config = dict(
    head_dim=32,
    qk_norm=False,
    init_std_o=0.0657,
    decay_fraction=1.0,
    max_seq_len=1024,
    max_steps=4634,
)
Each number is 500 + 40 x the weight over its row's rms, rounded and kept within 0 to 999. Layers, rows and columns count from 0. Numbers have three digits each. The size before them is the row's rms in percent of the matrix's.

# layer 6 MLP up, 384x96, rms 0.0754, rows 150-290, columns 0-47
097:545564496499519558516489507512511488533496500572411503474480502489490557500478533579510551533483481551549502487454501550571551523530471478500501
094:537470501450454485469477441488524510412479510543584457560474454490514484507520516475509568444445539521501572517483480465464538595496535473456524
095:541510481532489447517502508538502463442496461435474534501462462512519539416441556488446514551492479544544537455544475511516538412541535481473450
115:474518507480497440522519511496457562490545488573461453466489555535412484517520564429446502421463522443478534475512536537547517494428497421537536
104:491507550508492554485438541507503520500463505497486540402513537476526483510479527544492455484497469422468441560453487538534466486529470460578480
103:502505514497518462510502447492497443420447458494550482554414460513439489496557488482497534578522555440451542535447445507429490469499492486522581
098:584573465523554529501507479449480431485457578501504399492487463535428534536441465453497495457506399475572515541488528498530499527565464511443502
091:515504510434547552519450477438467547520492455519459532504545476515487497549471409516455474475418460512451480511517465468510502521464478503474470
100:492489532531526476579479524424497527497483563470532490540496487498450516517490520534477486451468532441435514451470515559582439474541507446535507
098:504441564467582539542471380473458499521475554521439513572496504500497513498492493490510463482523424475593453489504436570560491498442511523499523
105:523469513463517527471507492440512546483573460564481534457542520516494563487489502518430524490480419483421486384565417459473569496494452466466483
109:452526484528486468425464491498444513554536489567575525478496482465431499547477495519547558444480558499479538437505475587482531587506567472470455
099:477485542537547484427545504477440480456499503448498488458463559541520517481510478506486501483389522517490472464444440457492546441476526531504532
102:514467496555531508466434476482557493452510499468504451496456524509499480475432480562443542466478538497474514513509494510566553500508580548493413
110:525574568463467525448455424471440509483527500510520533530448512528533544456503509505554575528493441518462540472452511524503516472454469423470479
110:486486445532506495498502492417446459435421474509457462490457461477515563595483592502539545568522491556563519458489476501498495479518531437471488
113:483515454518553534553504563427467506518497483540492525449454533507507480460489526512507564507524532511474531421457488473530566504545444476462472
104:505414463435407529461533503499502527443500516464509439474480547514478510444461507517528505514561401513470480495496534466503527528532417474517437
111:467494428558478525473465462443479494438493530533424536543502516545485522467476539440462457596453520515512550530448532444498534454499532508512447
102:506506507533448502433477467480519509528508542486504491551442529506508545556515498538503452493496546470484516558479424443517432457481570580536600
090:412519464500454528468480523465433510442451518439564532550455525538498498530519544527400481445499481485453489509458477433561504456539518522477491
102:455416487491512502512460487553424512460528486496408419470523537508489600535485502588454448559518523442494509492477506537473557547510465559535478
094:480488542498556472514556544506548479468526513478516549546493466447512487473450526611474495490508413530480500488576440479436534471419511509484568
094:503532467539453531441550557470506462500563545508467493498473522574523557595525591500502452461520513539505470528494447465556580534515467489507494
098:449576499492458538508453544563472410462417490580524534480509477464510455440477480544456556471508464551493474567529509488516442483513496521461535
102:531543461480490555503537489560489467503479501510490460546543502452419473535490516548554519452503371501480546463459438517469496467433511478536522
110:501447499422494590546466485479493471470518434444483455544494560538528500516450477460576587485527484562464542532529461456548607519541427552520503
101:545549554610454552466527567511469470455506445523497497499512545475458513469474460583416479453496475447528516510475522451505489439420463567547496
097:498449470577506533521437551475569525498468426565505498523513423483483520475467478462531499478492486475442533461459473460496567506579510524446571
099:536550548472435445510545484436484492464498527536443546519507442497449565544497457485491488564487412513433544492425483532498492496476539501511507
100:494493490513532530474522508409423551551578500515448474538539438528481551467485552470475518440485534448470525509488482522467430463492502489454535
095:490512441477550539506552481487477529459524612476481531561451475451441450424497570436487547565492568610507494491513463514445480482459546459497575
102:506515562492487483414481508459485459466541592539496492520463523424477466475509472471518485461507466492500520530488469408484462518451520498509539
097:443481546536443423489516536463436497486414512549492452479410521505471446539474480507499503496488547486487550549434509501538468534460513515532507
106:449420478529504540541494420523529429509557496618478446492500435563511592475515525481460497481500460559469516490545483439438515525463551479463545
091:484554503491538471470511506439464455396529483547471546543485503568524434537513492427408507504482517502468476447524480492520467541439523486509533
096:558462551484527492502504551456469477463566520544498466514459514542467519506484507467484504491576490484472514500486529485456499506455490519479465
102:568419524480562502464498476441523549515453507522471538528569547500490508455441568467480548494502521460517561473504530446493496517499580464473450
099:667482537504518534517471443459556492489543473529505569505466459575517448471521507507621540508486479480492521540450459478525452520492490511476543
097:543486448532446553443492472478514490473429463560507449477508483535498479479487514521467493438476447447493536528525495485490517525510410544542545
099:473465503577503502483499486479450494471445532467509496555474484530454534496436501541493510523487559478492465441509463469457571538511450463468499
092:502523563601483475519544482456495541441530494443531558472506471482492421528460526521462485516536452498532502506454494420572454479590492536525535
103:513522454490409531477444468451540466486483489467501502471538493498447424523506573584527516424473456501480446559508542509537437430486571516577520
106:502538512548509516463561531521569463513459463572487500525563556462547533538518522519435542507558474504549519424473504491510501488526490558501479
101:525460522478480498552503538466411521446494422534505530417518529439515518486530442510436552432465489515446436491463519481485476484517487507490586
106:499508457537491489508542432485480492512513397562523542450495470485479482563540520527496509457475509543504488473552412442495472481574508502486491
100:471508529495472540480491546497509412468491514524545499466507466501469502525500468602438530514427486490523524503558426561531587456572468472475586
105:457487533493499484498506576477405511455459474558555523534523442492459456500452454535587493489531472444548551467463468563599495464462552551520449
103:464491444476526480487487546408528516518460546487578463520399466514508532479444468514480526500473519482458411501539466517566448479486539498460459
107:509464555512482461510559497485451523451473506542519512400475526532520519511485483458546504545512429451579562518456484568496527439470495484481514
094:511518514461498530493539463478585466512470552455503472508385539481516558482526486598527475517481466485500556495542445515505555456524557481502506
098:457527509545428475463555484439519502475521560499547543503363518543542533481437520559538476501438518514433489503528523431499555457456503483485477
098:518472463555519520551521433513457482449446504561475537503474524433449476538540450469528573512501453538468484498537440472498534549469486365509564
094:528513452453525511486495489427536537505509458507559489497456503513482486554443473542468550498468458482480550580495466600490551452502478466539519
101:527466515485513551505520515486504460495464508502507529518439440515483464566510445513482537494497464633470550403522574505508478523539518517461550
092:598468509518530555508497522447470526524492494576469496485480453530497497483430524506460444535552505440558526495436456459578506487538466560457473
099:482552554433542523467515500470564508510536426504527450530413446499457595445510505543495447496525478477514512428463488492509460485442524500622523
111:489550400482538581521470507519483467511455520544534495481485546514435534509493560510501502537424575541452514533505504529541546526438459508545523
107:534496514500504515511470518472377457430518499528424465531475509443473494472494497544500548534543444498565580539549453544476514535478449457485462
091:502544516527580444551513437510559491396492495493517475482496525525476544494476495512548518459544459464499446528541473475448388483507471540491520
098:501579485587545463472596497453519469450536446517566575504475462579446504524530464515519504557540490437496481505420450543551514470459519506498488
089:493499540559513499497488585459558468481485524481460526446484597534491520486438450508459516527410482480497532534524575514507516533496515456502501
092:587496453526533482468523501519452566427483543475466512510506479539430500546514554474579492436488448461521576479459520476511466538525509516509458
110:471514509489497584523467505501465555468483410557451480463495495528455535522455558534551553476440478493458552503514540480481538479584493531486418
096:518435480507566477513421478487554475483447428495487499549501482552510507458502446514486579476516484486531501502521442440585447449530478508553508
111:481462508477455484491559470455487520451482457577514500488524494602539532531544553445502477513448443550489544480482485480555524494498527478572426
099:538513425484489537465513481478477428468435521494491477553475510484501449524506509471437519462444458531549513544594391478509547547486461545434481
092:507461535564513518512528488490372486506446441487463501571498535519500612494465483469535522463512468418554497541504523554469494505501518493469534
092:528403541539491508445550561564574506490482505546519435513451519477462514485499528491457482539448479524464443535449444493616579416485520464419454
103:490535492542531455529525520461519515426448359433477484500481541493540444468473472448518494548508468465533482433516509524476577516478536535523466
103:431506439446521508413507406471500547523509496526565548455435450497449506522545498478454525461534492551496541528495446486507503504530524456549500
102:459487557458459500397505511505498454458491477482442523516528502452485517529496535582483493512483518547461416430470489548474465437468552553570496
087:525503558510448464463468432529457584486535527504525426490499463533497500524474523509456494493537505498469563487434492461420512515465419542550577
105:504553525564439479516513477536442476487520551533506461532445516520455460537471502444513514434603454517550454469522468510496483497561559513548510
098:547514515500551540545525441450454497512602465483477552438471462527510517490416493488606499522463530538508468526507425511551581515478449470492493
097:472482460544536542465418441497521524510520523531497516478455473457496524489474371543533569519444438483512433564485523560474505506513482506514470
090:453511468478490474441501427519470547493445495466434545475428497539573504504525512548511506490380493487488505450472514562515501438544498505560442
103:506553517473510520506515508502533550505461496529569509466508477501465434522552522427541498480517497448526533450534528482477396491451505533493489
099:482529524452494518487502425480576446474550479482483539506495467413435531504521528528472550595540514539532551584516523496523444495497436560448532
105:553587513516509552523530577424480491470559552510476530494502511428483475521486509503478484532506462541507449594541490480479429439453498452549472
102:574515480548473491439553522487506480489489426500522565444509526515488516463449467441476512596520526486521453467464451462512578494541504500554503
095:486494575578458493455559474540545501485569495441430460506469565526427524460462517499485563498516469539453499520481536458509538442444491527440415
109:536470436498460521478549525511576502475405481469506510474568445555542573490435466512531475530489522527528467515503458455463502500419457522551517
107:497482527522461475413500521484464544529546491504550525417502484488561562547472522481494547481587524530515503445492487446433493462491502469505459
101:519543510474520512526574555428524414459534451450530473535467451575417557420477536485505569481503477489478488537470539458451502488481474471444446
107:476460547560553492534494521531493516466518468548476485499491490496517472590489506385467567530461523477459511508461501551606519496447521561498466
097:565466449493489462531452510500484507463486433537478518452456466467462497540447474443441577538458495463480443534532499474512415498520502497494514
099:503547487536432485452457561471449473431506528513447537538504445480520498529432487526455430493521495519563526501517480475486474552477458508510514
097:522421506507505539512533476499550493483482480542458510511501472546484533590455554491473460481525510455513502464513520472414470496521480489554608
116:420456546574501517450521537484522437558556452518528496500557474467475453517556534487437468576488538504409524513462517520583497534482510500544554
089:480478431545505442473506453513599502518525444540501452455442577498465513532512487513510515499528486444460500490513463550498555464437526481542519
097:431441472511462511526518456437518463500565455487474504487398555545507555484498506482465551526545547488445492428571518569538410443434508416540525
100:487429448463612518464510541425474573478471472485467552473483496536450515492418430512497522467493473498467506402448452468524512490544547511477502
113:455545471567609521460447381520451535485581466561532467544482508510485542520453479518507478507532475489460557440510531487434493519573476477468539
095:501579467532545489438448519482531479555494511600552465476463525451464553571493490470475493480473587521464509465496487506491449532547583516541543
096:548480502515498543461468504503382575461554443569635522522444522507527525457506502475453489476450497488499487439477456451471563536523497467474538
092:613606500472540535479514472481534463451501527491510580554550472471481537514435442524488513470542478433462496523567515443453493486473453496546463
094:538455474454424608541514494502509551527527484451509483488455460532426472483517475461498535518495451526401514452528537493515564424502506537532509
092:504561537480354456526546517487448539414516488493483453427522454444489484560573447501474487469513468524491456445495568511565490520488425497509508
086:516537494491454513427471515481520517455471405531531535492465576476507469470496510531494556494526519463509445496574496423545580514528535511496559
110:534447443506518565526600501548511536509538530526489450517451510602560506519493487463501484502465462536478537469553467447491482420516489531472496
096:474467480514540516477539470510586505488491488417441480477518475488581483550406573472533428519501492424549470418514484484472485567501473534549472
102:575467512494621563514483498466509500488464532513506534484536492486474535454507492569455539525461517562547521468476489556500426499540466557506524
109:484449484592467590502550456470486494450474462610512507486454492542471489513521448520438555486479497564502485491485607483487478565439508476557490
100:463509391592539542468551508405486579502512498495502537481457504528516537528524455580516455528498436514445522553573489529484460502463418449519514
098:484462454543425535425495500514526475494502540475513508518553449453545470514467465559552538552505509517509437513521442461492576489441473542494545
085:535521464404495465522512540472468504485487501534488510546459485530475471525453498526500530507436512516574453512575503432527428412543480508566546
098:488594495472584484531552565422474521494471475506552578487507450474414574516511472470493532478466521473502474498492414525546542464509513455548510
099:496447516528511521509500530464552467537543501495557553462515470590443546476457558470431537542477545433502554470487524530552524507412521551467517
090:503510463474468485575526444457540514492446600501520611529510444530530499508570491462553470499520447506548528493489531533589509516517479525504475
092:541479493470492440457466501512537484463546516513517434468506515536477527595453529475473471458536418523589530488446443502511506446543479393471506
112:442543512508504523488531581472490491472474470551499527464530560514505544546535469574492488520477546563424527554478578520496510520471454523504473
085:566498499544463568496577474458516527460516556450461495514501472502534484541513513466467537515519495503443420546504528441518496476493473453487425
095:491494552517520516530501468538494497436494529484549547479478492473453501529448410521476545608510564540505533530445454461445516467472550624530485
102:499504569483531491451511489475531565441475541419574505473504514475498498448491464570538530514524514523409511560458547535501456539557488440446534
092:474439568455521448496427515456518562516510515552491498515503488513501484503491486519462514476424521507536510462560545457547525506443545432555557
102:438463437443497568504594526485574432517531488523442435510462456524519484541472570444508485544559500476475566496562455528498539500521471553514439
102:615443519542464533477410465516529501480501549548426520420531485548547513506520484522531497480521498499528593522531407476499533448419523498490520
102:541395485551544494414466486556578490458516549472513427536458502536501419558484514511522576532449485523459550509457519453501501518495493504454543
093:493560523546447510412533482462500420497513562561563527481483398508517534452458494488481518498430484501543565463483487522464488513483481458505468
095:472502544547570513552483521461477506456474483543490497478476542457446551533515529496492512432546445466538497522433537401528473488491509479568452
084:462467446561502479495483482456518487507519577516429453506468536487501500540505491459419578563442533550498447440484524509474530521433408530489540
098:530525433537472547482530475515497523469471408503525524487445535524510465563541560501460496522511475483538497530510464457508463450531428421468506
102:443443501477488502527474563424494507438602515520535497466461449540484528488475502518579532471551473513521516497600481484463506482415479491520564
100:557559487478491480507473557455545557487486578454552439493503444561573533509456463489470528460504524546524496583500491457515500504528464521519470
102:531572542526512494538533473501513463464472524513505550474502467552480561588539498539526515480477602476543468416500450475542490561530530495458557
093:492561553500537522545541562508500594428544466532469463479567505514490541477536554512488542477474537486428500482503508509534548448349498526506510
101:482422502485572456474509477476537550505481480612539488467469533493482550563440470506456486509472454505569538493497422502557594392442544480570490
106:443493452513510527473532523459540492454493551533494475470405558517478507540523464435476452439514501562472509484494543516573416505473450499540486
098:477476530481494489471565514445473493446448482473428461537453471509534526481446540472450477473496566514479478558478442468529581519510486410535524
097:494609540507546507510491510520458514478487468424547525531443484528516484515500459556505542566422597491496485467509563558528480540547457504447516
094:463477507530496478451498542457513500403488487516503512462496515513555547534535499491484511551453480516463535457457511554543533474531609471458456
095:473552501517522483461463489457501521546543504499536495515524423556461559516553457506403499516576497531514531457443422458521511509470421538465561
104:450501498514563511488478472462465481446559472497614496525466480538514470573529550491500503394537547493476499576489517448531483467445528471443549
093:464480542434364451504512483489501485450491467557518467436473509496509540444480485428496424499474514487487555468500508510513525507497465623495608
108:532537464489472468519462513428499535501502570518543485561472515433461502505413526543466510534516519510445469558476483430530509484551493524484534
104:564468484542463515593508481454431468459405502445522440478483445547479536447446528512451507494450529479422563546438517562509476442451444491437500
103:500475419456497482437516429434483440460461447467483548537494508462558456519490549460508469473494474496482582453462430503530454500551526493481539
096:499441495469520522408455406528518515472512429432446493530440501527509487559535507503504528549508515460471505473480475540526427420497465529463539
100:519565484581545521473533516534489524506549496535448413489448488498456586563546523455527510525431438478502551516534559461441483505458489545523512
100:499500463543483521499526475461488514491484499498581535540526492403435473570497506480482491542562453465471494397571466524544527479504490563540504
# layer 6 MLP down (transposed), 384x96, rms 0.0759, rows 150-290, columns 0-47
098:434535558457479494472530442552539497512470539501477416482539552450540443443496517492557532469485488465447450533487559470446481567479562534485522
101:520548474575505438522507564502449544519477540428515534557552517496563506481512591575537486490562485501531405510465477459450440486532496413444521
094:512481540521552516563425511461453577482463433560447524454491472470529516622483454557508494517527499434495533524517453505503411486448466501536525
113:542479424483433488501533470572549523490549482563559499498514505496483440534507490439518536428508492460465509451527475503536533471455471428441498
093:481491471456455495496496529400438504459488595537497480544569505565501489552496483507528452496489440536434520490538498539519500485423500512489550
102:544519482508484622536505504520508491495535460481503465497537534458468495479472520504521501499550562491508420535505490476490456513508525509528430
098:492491482590530490569467485480544557467569431452555527457580476409528539500542514513559539485530499487516517512495475477549492430536547494498535
104:535501520497447479469487461515444477538487538488558517471458589505504514505520571479446529537543513523578474491566582503427526507425574484445515
111:423494520466519561500510478545536567524422503550482537579580477499530503507552545511605491555482509517476472473493507531516470510484500519435496
098:552484519551438502471516530488493497491545450467484510484530633436498568469556486503512491520540502490447437528517482447524559521462581541530500
107:502479514515450593565478602441595480495449510542486486541477492514488524407540538559533524514491539507539514515485507423506538481520459507537456
108:478548518510505589541524513477397538456519486513578465489476509448454503508481529497533532456480544479474540478506527429496493492456541556474482
100:538543422450457527586458590565521508491420468526466513512512476473470472443475499518459489512550463563497510523476417522525426495418498494462549
110:519494576509499495496489515510527484505537501441534528482483487478498503391451558476534541492457515519523475454556441489567462498451473442473492
103:530494542523501483496524421484472512472509498455509524443444484498478532415546515443528478527566475530494421559510442524491513480508496562514500
105:503522543478504545472482516508515427529445442539464465446472501560543477569438481546490421492556494514541489528487550541475505461508491482551474
106:573492489445461575493476548438508526497505471464496461495487533507436481534492499448487574498501447455444452478489480460460522470552476473564507
099:481475542507538530506434498548517528539522524500547478528444434543493565547576473436397462539568510513477539494482424553476554489526508514502598
107:523514478401480474506443482554483523443519437468580464494479422507464416517544455515475525513491461479522547512494555457526512517472496538522478
105:417527509486520512499526525499493515396527489500504496450504512473516541423458479411474585428523489540517488456479563547561510541534472471503446
094:468502569502573500563607505550472500498456480507502474592487506474522488533530504460513526548501497498478475469458456511456562514463522491462524
095:551469547548539543486482409480480551503492502525502572528476506479534436514498545465497494546458501514499485485489509504529510456464569513482543
106:486542570464568429439436469574526514535469501488458491461501522437484503444523493501473552484512521495489521521490559535523510514576484483561438
098:469466533509510551470443512603503448492493462520482498498452523470500531502486499506493436574428542498484551566433507498436504454416510481562513
097:513496469470531431463598518511516520495548468459518545399503608559532488546509539455443466532496487503483501523504567515519527507481497478449498
106:554502491475498455536499507416537450517514503461551491453501520398513434529528488489553540453582433481542434525560486494426450508502479493513532
094:493485515534434509535558481504461525429498467500539481474444574508472505536532517517531480427473497466521547573543518559525465507477533510447438
097:494519520506504585537484495450511453566484553543568466467517389468519464524449527535522518496580475538509482509397491509410500520495630470517533
090:534496567447462552483556487523480477485463479537458388426468528529507565495475485500442433467532515446455553501518498484505460485498540523497448
100:549464497584498436484559523495511547549511491425454475488495505557568502582492544444436481491463511477613475495450511467402501504469535513443534
103:412530426578533490432521527482522541480562475478481490490423520484514515528466485486509505449450526421565531461475408476526461559464484506517570
096:455460573551441510483535500497483540524446442530477516519512590494500460530530452523498489476493505490486453530558543547517542574451422506454395
088:442479543514545520525458536530512500433453450489476419447392487490463539542538388502479488464517474476529524491508450484480586549537484483523505
084:526533477471543505542444466453480470468511499500535579403484440537393440489530478447460478464545406504535505475480463491502494466434530552489506
120:502508559432584535501493545465591484506525558399439534506531584495439437533511444493474452493486535486544567533464515538533462460483517525540458
097:452495489479464516506542503458531522472550436433519560516542518475491484496481542634566499542515489453435484545500426551577530485485465470494473
100:415473548575430595487461539486520455500481505503524474501524581436478509410539461563478497495535450486535523508490518559504496506548500465465531
100:538502542508481572496490526483447513484447504433438435491529534534484447463493434529527499513469507437457508505541489506420492499483454518536459
101:497452529457512491460513462564446488475475517560504507515489567560478387521480570486507508477454528471458492480459479531469391448463504484522500
097:516467537472522548437536466547403514505465550555432464523464555475469578469563531430532530549471506564482483536449531559488446511575488464522448
110:507509559451564415447477516421537509450561521538515529455424544439505577517618465427468491474498487487462462493460432549485476513486513532546511
092:455533471454499491523516434571520377523518558535470476491443541510461554545474488501466476427432444506568449503460530514588509551571492441471502
104:479473561533541438489466490479423540506551425427503510525512501563476494542435517533508420506421489532518514479474520540530460550480528485498500
105:462561536454491487539447520513544557452467532426455534497545475499419500502499553445469496540525584494600589533493519428482423503510494523500467
089:480482504519488579466511600472451506517521483462458450514524465524498446568503502507516528544474492454487533570458626550621470492538452578373532
104:407460461441441517505520494482554460479478472462495437517486471508462519531484466445529550567551409451487503517488532521518541548383442483457528
105:493550545555554542441544519556476450558500479505490554548553479486488463432521522460513573538523475504467513398505516463397488497523480533468450
109:489477479558504531485541459512495450470417483479449480496480554473507498539586529515496458555549535496502541488416574449519486519518510545555472
102:505535488439484558499456449544436506507565478533469555456620512429445515520518561511546464452492461479484575543528477488446577443523440494491522
107:476503565549453517493429496557537438475547528450596436535449473406507465501461557444518508514448553526491565461486432490520513485498455482558481
090:502518525554481512491548535521506559492585516464522543440542479553480467503480472522516569514455459455554482497557608506510463449517500478471485
095:487554479483559479579474538505495457457492563505491485531491529486414497523472534446444542563552526475526520562498448533472492550554570437570543
104:549527453524537519435508444467478493496537480433437434457545483455549515453476470465506468561443557515515489532525591478465430477539463366527468
085:454516479514513468468480520557518471545492501548476555490520457481469489534550454503489532490540478446466470523478441500471544420535539423496547
112:514507497470510505491463524455518524595483416456487487535533452431504567517426481464495397510406519600561445512458481527489496525457458470480532
092:466457498519501450491450561561465483484529541573497522436421525448498483502514506469547483471495496450431569500529520555494495482446579483516482
112:483432506462514455493492481484501439570518483567484478485470524559503519543503489498506496508524485474570469466451521520469552530541475407485488
103:512353526486529475530428521482492488553481443540481544533509445450443534535543515506557547465505476529510505543502468565511515504459494519469533
102:436450484558501453463489512493513498469501547507597464528538474548499515525461545528548456426514489456529469453555510455477467491518530506490534
092:537529516459485419517457572466414468551471491563471478495550462478560487546485537465540459555541471492463483480430553532455487491496582450494509
098:495448579493492593507464466517483446546474505436403484523432497534553559441561493444590470504539522491465504477547536515473463533543436574507467
085:504446578476506512513462521494560442447525465532525538581504453453540510473484533524469527503557460475531463573485331465502497523547499400487497
093:468570521553523424513509560529503477520539547455536461576476498547540430571538428432463528489545506518482520496466450471466582567543454458491536
093:574518437481496468501394416519498524452436485533499506651521525519509548478554554582505508478501430516493532491543495526514458520485475482465483
093:534538485481527386506529511555561527526533496489606472505482520528625493421495487517545462495499491515493493537521508543466529517484447582544510
100:484527530468626505427478489425538504508566525470478493505434499491521500503570457493467491500540462453545524472454450462541445429456466514430519
103:464475570528499522555589508582554521560546485585534535599499457531543482435464511531477472506506516575455487453423561556480516477531506494443562
092:504515435486485474463528537455497527547522449532450504545476517501460469496590483489509489565479531440497504455473563486517437387506531502571537
090:523589451548529457469587467427526507489506433489481515507541535566475460529481485511527522491449539491515527501522510556463470493505499495542465
103:525498492502528580472500438462434476521478508485507527513521492517575515499554541459476479545467544475445456482515479509489482525423504558463489
095:469454529516485537494456485507447516491524542510464506461517415544598536504501555504521482467522516507458522493553526552556421478491535513509470
116:531434515527526506538543473504540519527433498504495445518394497488524464459492528589501488469441508476509555495610527489524532513463494470518490
094:474507452516486503490543482492524481502465469486487520444486564524526418545530468546490600541558531509527488563488460464536537431549541477490481
104:514522451523561563533496535482494500492517479477426573520539415528527499441535441423545491526449527445439493514523484433452498527453517523488515
116:560564433537460556509466535490534528546445467510552553493515522517538514567463490491478483454533497498528492473545458529470495550511587451477543
085:500457483457544522602575504452509535535505508607565484543501443450515484569505492490413517442502523473524466444478475438530493455482563432491480
087:548449481496542477504496521511578488547576483487524486526553521439506549535512479476491507509547457560528479570495550434437477492453487549493569
104:403458602510469538517448500507550431555548533489473525368507539469526500521518506513449509435479507511535522448546494476545389482475488541497508
086:549564448521405444482540534478547434529563517462557496441495483500476491495475549492560510481505506474485536504490534494514526459522444552527602
110:494479488591500529456477514528530485497500477469543517526454457537392444512474496492493517487470478497507510529547446495483449504507461454505515
101:477496465482567457513451447537483472585515562500551495457488530557452501546463474564569469495460457463495440533477512535446576513483517501516450
090:500590423427484504524519504445462474517529542524539493467580500520517462523498601503530506500488430374518502513514477485478459493452499528556476
105:480471508585486541495486444523487524430509474528586492560493470473480525493500583466490541517494427523505510549478487575442505512546455440438494
091:505445494551519564506506484490435474531481500518491560504573538471424489473484465535521449527422483431558555448493452409549478453534517615479528
096:362535493458489550520529493456557508526520587531537523473444483496492493552481483567551460537558476465519458526527482513498509471532487499468427
111:516405426451467511507509564474476419460488569483494496422454445486494514480428500469517461541504521482562508523431494463482506543485457492509471
090:475515544490475478548500462497497417475438597515435454496541485464501527479539473519471488532530501528515460489436504457524469447523542503491464
089:487499528523484483506504463500495459484487428502528561482519497511419468515446451488473501480526541511557514567529599462490484540528416499501572
108:538543444477421555502463495479519467529528507475479495511517516500533532435501492464485573592534523514536476531453528484499424517429495592535365
108:475489518521429474444467437468459544492586495543556521471483567547524505519475530511460473491498455555474437499536520412494530476533507486517428
099:430513483496528472526565419504463445537459533515462537468530498444524530460587577542534469480471529502575486480502502541524521494581492530534576
105:531526534548490462470512530513496517476486434549552437551511609524510458529558472511485460474441520445480555523596531513516476529546550461490410
110:503528536432475511546525506560506473514539493554505452527461433506523496505510472503495550533457523425560450501604441520443501517473473554590519
113:515526539478503445552518466488467540560488481514438543508647595522484494516524496535507493467542448482551517470447522481507502485476459481443500
098:585514527503489535545555588439459512536463515471467492528538494502511555528545440564557478508540482451512491439464451528436578486465420477459458
087:471568497532541441564559494480504432459497500543501521432462490487505500441520488543562432507460545498439482533468503485511488481496521594526563
097:477544442497555537497528449453518554590508453474464517486527471524517500515475431530574504590454535451549464511427458491467542439485503453502438
087:469490585520506335492511492521464460438456458511374548490536477515477514550493528530470432509504483549579498465507564457516520476417514537526515
090:529506507437483533498497471515496489461558417468428474479429535448521523508507507434545580544423458505543457468463444525441521460457428478539438
092:520526477547491479543542522409555503495505536504435587513426487536537516560489492466452492483459507507469494559444516472535543425432467537502462
109:565483539525495515486496451482427448472453539466457501571469475535465476474555487570524527465463540499501510506460443572492531518502585480516471
105:512500451469482500534506511452505471540543475530515485411481541435461493501517457414490554506491510481456523540577438526499482433509486416482517
089:535475504487566481502596564476448466530566557583447538507486529573516468527484471481496429538457469498573529462472543511419471495521482504574503
103:539434543443448488503495450535463541565483438501510491526528547536485496498475498498485515481514440465497528510515465528462574408467493522485460
101:487517585530483518489511419455530508532537533455466476522489493535534491488439499474438462505520516497490523474451429482535398532578516575481515
099:458460575472471505455475484489544462457535494479527420467474562515490587493464457482525496486470475500608443556534538535511539548524452439479516
092:459444548499477457451405561471464490506500498483526521489498550453532561427472452494485527545561460543486508483422463584560591498515468419464493
108:481427555537482507513462517504510484540519509451521558540514523466408447441450500582511510489502466490480446542587517460543550529527528500484436
106:442485485450500473555507459486487552517509453482497472520478468482470433456464526537506503451477438493474494449380443556556523530520484502531517
084:455565521511539472456524509558477476484515412491546429483479482473434507552439524449472494502441512471488421537528484443457515493515516531514494
090:518440424449565509468510502513469530550446514490480460491499522536494509457524538569504475548431536529446417492509566417465427512498546524433506
097:596558466497523517459472449552491565508494444504530487500513457525501519478480495401506540514541581560557480516546371497510480462507493529537496
094:438473500470544498547496503545477472480432564463485483488435519480576504473567451499558436547427525505466553506492439499500497426556498566493446
101:475497498523476477497497522525553463486494441493499521482463465449529661449512527509511484483480553487456455477499521537408456468502429461523544
083:517512521540564509606480523569446517506433450516475473497475513498468495523524444503543540473502524507530471490513442488469560448504408534511478
105:486477524518515494535501557579452532463540455515489463524525480483544515467513551481523458477456518490525537535404520510370529530551535420517424
104:495471469460437435493514506443540577557542545528496566497478491462517454496490437455553485530455453492501508452492520525467512507461484545537504
099:485456430454481527536462513526534502431486472483529557437490497444535543552520531560476431461508452516448445463477530571487509441456533488472421
085:518533481521488534469532526486434507505444479516411528490518528474527564436563496486531480536513487497554486395553573491523531434546511519526407
098:570511509479490446603493491478438533536528496495519536595521526447449473586515537461520539500513503455497463529518569502511535517532406495444482
095:556504456553469517571522509529525475536448510506476457470527509398444475474574524531547443448494539502473538491482459462483578497499520492560478
091:509523451501504479466504481489536536499446530495463414498436502513530553443524480490511497536480496553537572498469467517479511431534560446545549
098:464559493489470444450493489476485454511464540444470496547491537506399467479464464468605428498472499493492540511445535572495442473480501520474433
100:533473536554576451457474502499544485580479479505502445543550481438531480476481520455466549507537580542474513576568530480562456508513548486434532
091:513519525462497436519536444517449521451524473544483537414521551472511520439493492550512481526553465489385500477562475558543524498398542513491530
101:529493519442437501528431540521541533490478531533496480514472495499508465486494487486530486488509475551464513533527537500528440410526471498423462
109:500518476501550516533469512465456598520517541552460442483473560485449457480467551497533445532524499484503524526547497415487515517454503509589503
102:455487479441523452511478577531527570505514546463516520562472488517472427618472451529470489603500447520541487505543518502481451500528424569526438
098:488488523489477555570479564485478482480499499590483412460498502487467434498502497547446481514510519496523489497540446482539521571468456469531487
098:503463469495495455378478519563519498497568479481504499531477514497524513460498526575544499475504487487437434479561478465468403501532446543477541
098:527438547512487487631491508523488528486551581549486490441546547470495501490576531518502498547545477488554537557480491502542520501480443606546490
093:541472539474449523557532439500517455521515383480418443519487512491539503549477537486547513522488543432504453488441551559487534500515502497485472
097:505492477480532498505520512417528509512503549551506509462468549508554459467479500507597425523510507390542525417542609450542484534433495513495522
112:545503458463444508547524522505487503581496525533476465506538507590477520470564544419478506437458524505547510568532485439477475497464549492440524
105:481549513472463500572584462457497522565553535421477480515491500535547536472477529510434532564504503515463467563528484456436477487504549442498542
107:548499536518518484485476536507462491503573532503560572512502504456481503500596514470508578457471453493526444493499448545471466473453523551538501
100:508491424579491484542511418522475446510537499521512522496481498492465523530496471513504489474478495534591512460485487481518486596555510530515512
096:526466504557536495538483546495487513496561504551560516474505460530437404483530463536488473552416530510504453451395491540497461479469451532530511
094:593541586512489514445524523452512527534542504545486496551614495511476559470482471502473504450477504539500483501462517450507539525549499459546561
102:470600538490468458516493595529461546517541544474531475455500532498531570496468469565491499502572465464462475523456513552567443490568442505507469
103:531531534488545492460467524510471467554563567518521503545553526531479502512531555517494480527463536528528507470455447481542506491470617554475491